Each number is 500 + 50 x the weight over its row's rms, rounded and kept within 0 to 999. Layers, rows and columns count from 0. Numbers have three digits each. The size before them is the row's rms in percent of the matrix's.

# layer 4 MLP down, 192x768, rms 0.2, rows 145-191, columns 384-479
096:537409503464523509445529502499480550450498434569448610437501441526525450417456467498518481477519519506527465581519546449385576549385466496521566434474503469522659569458541384543531490502523560438463475558519452496472537478531505542555454546535491530543483496459488532527519513515558460455
101:529525503463450493486521543500466502526622492564486464425500603521584423530520508547543482506567479432469474512501554527545514494464480582438444508437514546384529535474514441503461494533598430442518464503543507497404550581507490475443497553668520444563451485515529509551484566497493433475
097:460588574475583445516449547501559542479444475440510537554493509501614558450567546520513509471561397538491508461519470508525522447462529460464553395495491498551452532469492459494510524495473590551519495490486476524493505471520593525474589559611453504491473499612487591523564509496525529564
095:536445559619538454540465473481550612470474569482439574534483533480581476433477430550507480517513489515485488519461473545493523590595560471530489402543560532509471502543574606469529522566520487535468469563517519494510600485483503540452494441441530542598490493488479483430499499489492442478
099:536457482476564547461492460464434520459521519470497564579502447491525467634539502522417463541489514472500591555473627485492594433436533453510440522524469501423539498553498499504494636532483539496399513494462424517529459566435506484495457498537496455541532467566487483410429484454548533438
100:646572504492528435592448494496545560505502527435476441585496508503404561471641453543518427468466546512503557423538518511480502611555419595499447520484497493554574489492489491446494443462571548527531437605542519528463515516532452518605529483461494554564519504572509460536449548514515517428
097:516524428468397539501485463458469443509500559510533438477526509514571476591412470513560410497457551468572466453448480586526431594675548493433530540576569428490554515538494589472432508515582545545594400476537587533569481467494453512504565561471553611463463512500488527462505547481502544530
100:605521472502608529584475465513507567449498561455525532466487610495550577484612534583393488522476523599535403571473477504459421486504475480430389424480482435615544493597595480564508490551538472514503554488529437504447530404540518449506546487548481476530524461605495460498515487503478470446
098:568340501467480474517510544390498460504472446539623367419472468497587492578564477530488564505518542479457501569458582526479558487517465582576520451577489529461545480459503522475473493535534596554436521434507527438444521483580579568440458508609568552522535486513469433505564367413528328504
099:524423491512480478526477494481608536537502461411461480422490404514435453480503490482468526452612452541468572546471567499486431524534549528584497526442465470524580475445530564536558541483526598509536548481490494498525501529513549450512414586539436455414419512426516552442592475476497470539
098:561528466565393481458498457485444510397515504534569492354460429498445541540531488469538446392445489563420569485478513485494554504483546515514462502536489415415494502564530513502587486529499562559531576480487542478644503452522458479546541424532516575494471502513503414534499554558511454500
100:510449470451489436419511562520500375498520498480502526572492445464455532482503546507497519561510508523552499488514479523472487507530456495523514547554508453519539519543546478452458507512563482468503459603420582500524509470445480560462500503502596492439463514557503462376436540434455468498
098:517533447488446526542482568474513417430542531565466452549477419520527529656494443532545467474536504504493550452474507412534559520593512510481437519426511493558486563433547482532489535510482496552551460575607524493487487493516376541512472457516514605534534518508512565563611434491463537490
098:521527447514459502576435526435445571467499521546508532588517426520407467611524430527494471460572492512506458572512527496504519504537478460533484465511496502398472538468515431464524422479464464521532433443566487491470484488492463592504402493419472564498497502459513491487482419491502569477
099:485531529407462508458431508506536482569476493510546448550468447528356563512530612545491451463469477507556401587546495509478503527577474565452425603588558505508478539444509495532471510460512406617441425570489502484477497527597448552495512504365533503511505489486495531544542597482524451451
098:474467521451502347462469504537507463563437458539542557473488457515510538541506485524552550446504513581561524483465550521486531529466417522471512510526544499525510484468518375477565468466553491448516527505493480509500492542593566462528476546474488405511546469491551477506390497537484487454
096:473525431541499435529437464498511501467465476512540399578494474506394563531531458428563525448393545507503516395477527583519515531505542571566535522615476470581539573529535498488543442492540559467478390532449497470464483428487475581564534531430482571546489489608505451398375533524498419522
103:495548530495444566487525420498495438559454523432501465467518497542498492503520477469515563615534498545516579371472558462424463504497439533575532516493470420528558482512475475513534556433524469441451505463566512443444508476455485567494484485496519505472564504450457523520433476552520495516
101:488411577455488485596553473455507515474535545512434529514501419518381469590463543480524548521516462472521530534616522443524449521392461524561490514541487463479620500519434536509471507444552496501573466442435427598466470603564453425486486410547444431528532508523485421457478531535511562476
103:509507591393524428484430516487496435474494456440462538503490619513523472462505497519490450450507498538497357503445456434435496524505569557514547432362532535490466457545554499543574450538453480518511511479522534464550497537492435551510490515529506529436558517456506498496507436456508534536
096:470497553507513490514517459600496421428524531534473437510466517498650487542530547511477627532604544455552576473488560461393512544519445420500447399456560475484551541463472516451428408484531480510495394537504503476395507480526460386439522443562425497564443504487502469527545511408557544452
101:476507492489459503556538520463513475443504573468427485491463503473479489569521544534402458465495539497432465432527486548465539494521453440600480568508482519513519384513459485512439508497500509567421471487488522517528526575539438499428538545480481418543344511593500402551454420540474479339
119:526532446465478414543493568538446554538492582439530532436500550533433586564544473523510482465533541522484473526480574533510657506546495466492455506452521518469505514468504545473522512441450451517559480567535488547501506510514521520461505518512565562481508480443485502615519610533544582471
097:559446429483444484531597503510549390517508543611509501531500630509433494417467573554584524479394574398494572553494500534520520485482555430560497579446464407437440570396546530531587470467517467496478435444471488442559529508442566385553538559444508462556504500473515627487478513537453589571
102:448399487493430496464519570507548429472548535392477460572499531525598565467619563488487525463600561469491544551435531400425540461519515505503515513533567546536481552518487470525483490539531584440545464557427516542442530512482419406534523527509567451393509497471501448441606505455461544443
097:456513547511422467525489557434480536441474476453454522560526474498373511438487509563451438528473573521460462477476491464440518565414460519421510528576410490571473523490491537485434477555447522525504611642553547560420523475455540515525450455436410534497490447545481420547493448355426514525
103:521473511529507516477470447430466501456528405462505489464478499479415437507527556516430516548447498455505426484560541425448499525339430526508521439544491343610503480487538543533474467535534518502460515505561514533533449542459514586479515523519504517465522516498481578569535511446515454422
099:500514561536493453552516679488543539530460551459435534539487465458493430474567544524498585450410515431551649490429532573421522553469498589457488558453447525563536536453481502549500488531500465450406530567574486588492496483422494508548420443506511462515460504494503490527360507455509391421
103:430496515560420549549491486493512454446481510514448506530536565476518534538535468508425540507467467484509555556429432533510427535477466554537395481532537506418504593433555553529485510541522512584482480451530545490356477519458568575494486507435445514492531494531492534544466524513509448543
103:487454509538512472532508540572470527542556618478497548509495533512526585449487460522478477556509553535518455466586428492507535513531513433476340568414561498468506449547587538485458505562453539486464519503530463497458482506545370493450497483292559473452512504540460626458524460525489537447
101:356499528499488460472541432404399461501464520509536470447517446502509512520497468416536532408474532544446555515450398463548599578523478544514455449525454567627532550514507419519512454517443532395457480451499439550378442560608505489372507479500550564485541505483509496464512557458444484492
100:492410492599519375548447537510516439470492497470527401571524517512454433579526426519540501593403494480452489538436509486535581530448470552531519480573504492556537477539533499452409536436588463430507514530508480407595568501411534551532511475441453500561522505512504642512526488500549613487
104:372522565558556465469537442508532472476510438417484589421482446518442527529469533460543510512450499593494480538586536485486548508490432565546573559533524544495604507523453584485471509528500536392544496516514563514429491606454497499426424544581554543497414516510498559427527507471491634565
095:493480467509498556502403516496444455541533484522445490425515515523378468488474526476560383443537468422524484545440478540500489496442545490435431489579506507430522577412469494480517454400456480504480456545502521561394504491555613469529395476453412559538478495398507586417589545571456550551
099:541501559481506459537472474509467525456524498527401405579553488481498529481466550420588456492524522513450452549349502485537423508503619499597527531499453471438546497388546560553438498552486560385491473539522496490581511551456588494553539531541540358509469490505498516547497509507469406425
106:398494410434497513474505458575503521552510524516453544503547477524590560561463502459525441473523490537531522447493535488481563541521547514558444470605536498491541552533503536504522491429581529516425563525534507477506522453346459487471486526501511488432465504506483552467541412430467477536
101:582453453517521480405425543501499475586473523344444534414489544497496555502537392557506451560551588509525547533473539536521444512481618559498466417495431572483548471540444513557508529536505541480502534499521521484498545505486496338476499504520506537498491508502479475430496455414487577492
098:415516502469503498504561480518411551567472477556490446445521529522705435559476508494478573428483415498488551517405536563496474507492517519500431527556459606436525527509531538583513483515401565461483492634608434338465526445592499466587479503495586578525427478441490394561470530499482518484
102:538539554483512560500414586549482510560472531506617415470505500504575552611563485400481393426527483524520511459455455524475516523499481545506610481490446569348499507440499444421453517492525531483483424485461489528521522510472604556413537548706434505471496511511490540513502467368567506503
101:629494422426504450457509548510500523548440524498526419532456432527401486479472472466485511539575537529607495490529528615488521539541496421439549467530562594521503408429507387528585456502462553513496490415517469579459509523484389455489539559478536459481487502517506590518558550547519564453
098:478546500535529480475480539527586369505546527487548490485503435528495473547527453570492510543478533479620539520394459447475502469467477512572468518519471468587539529534507591512477503504501540551545491562485567463450495412575534436481462556462493578530518526633505580530525522513521534545
103:521520649468532509466523486491506553545523562556400515588481478476468462580485571533606642478519495501466483522550501523535403489558446487503474500503502526520560435533468451518433583496488486429541571475465452518497481525505524466555447555514409477560541534451483482500575536484510497485
093:573510532495492408547461410559494406572493483543578592454565553455588436503440468471479451602563461497546455570514440539467417449591479497539494500535494531481348517534554474533533527478504466493426456484483453478558607560484426543492472450463511552458562507462512570488545460467493522499
097:407527516572491463433542452583586547481484441383493465570483486533573557499542563464496511486463481556571516405443545627522407526448510513487564458563499506524488512524420521539562385517522481511480418523455548540476495517443562519449413545590507505459506547628496478466455441489447599447
103:434427546509464511465499458505500373545480505474464547495499459499391439495586469517516471615475464486513458481486538485512575525480555540490483511500457539438541482577476480475451439555439531358499501531568570501455464408520566636542541405453494558477478535410517479493540595570522491527
102:508510533535523558508487513492587565534542528471447446563509467499525537566435519478533445449451465515534527547513526541498483486460501496467411407510420539442540467527464489516559496534414433481448472455496570404449517500461511516568490475516491535513489504524519612497477583473437542436
103:448509431484533521500486465559545477514466489388465453407558535488459496543485496448460510525504532500396496520519490466614570505618457422507571523535542483551506485545493522498593619565411437528416429571486538493425517510534531427486522567459512430588562502465486536592496642415456564531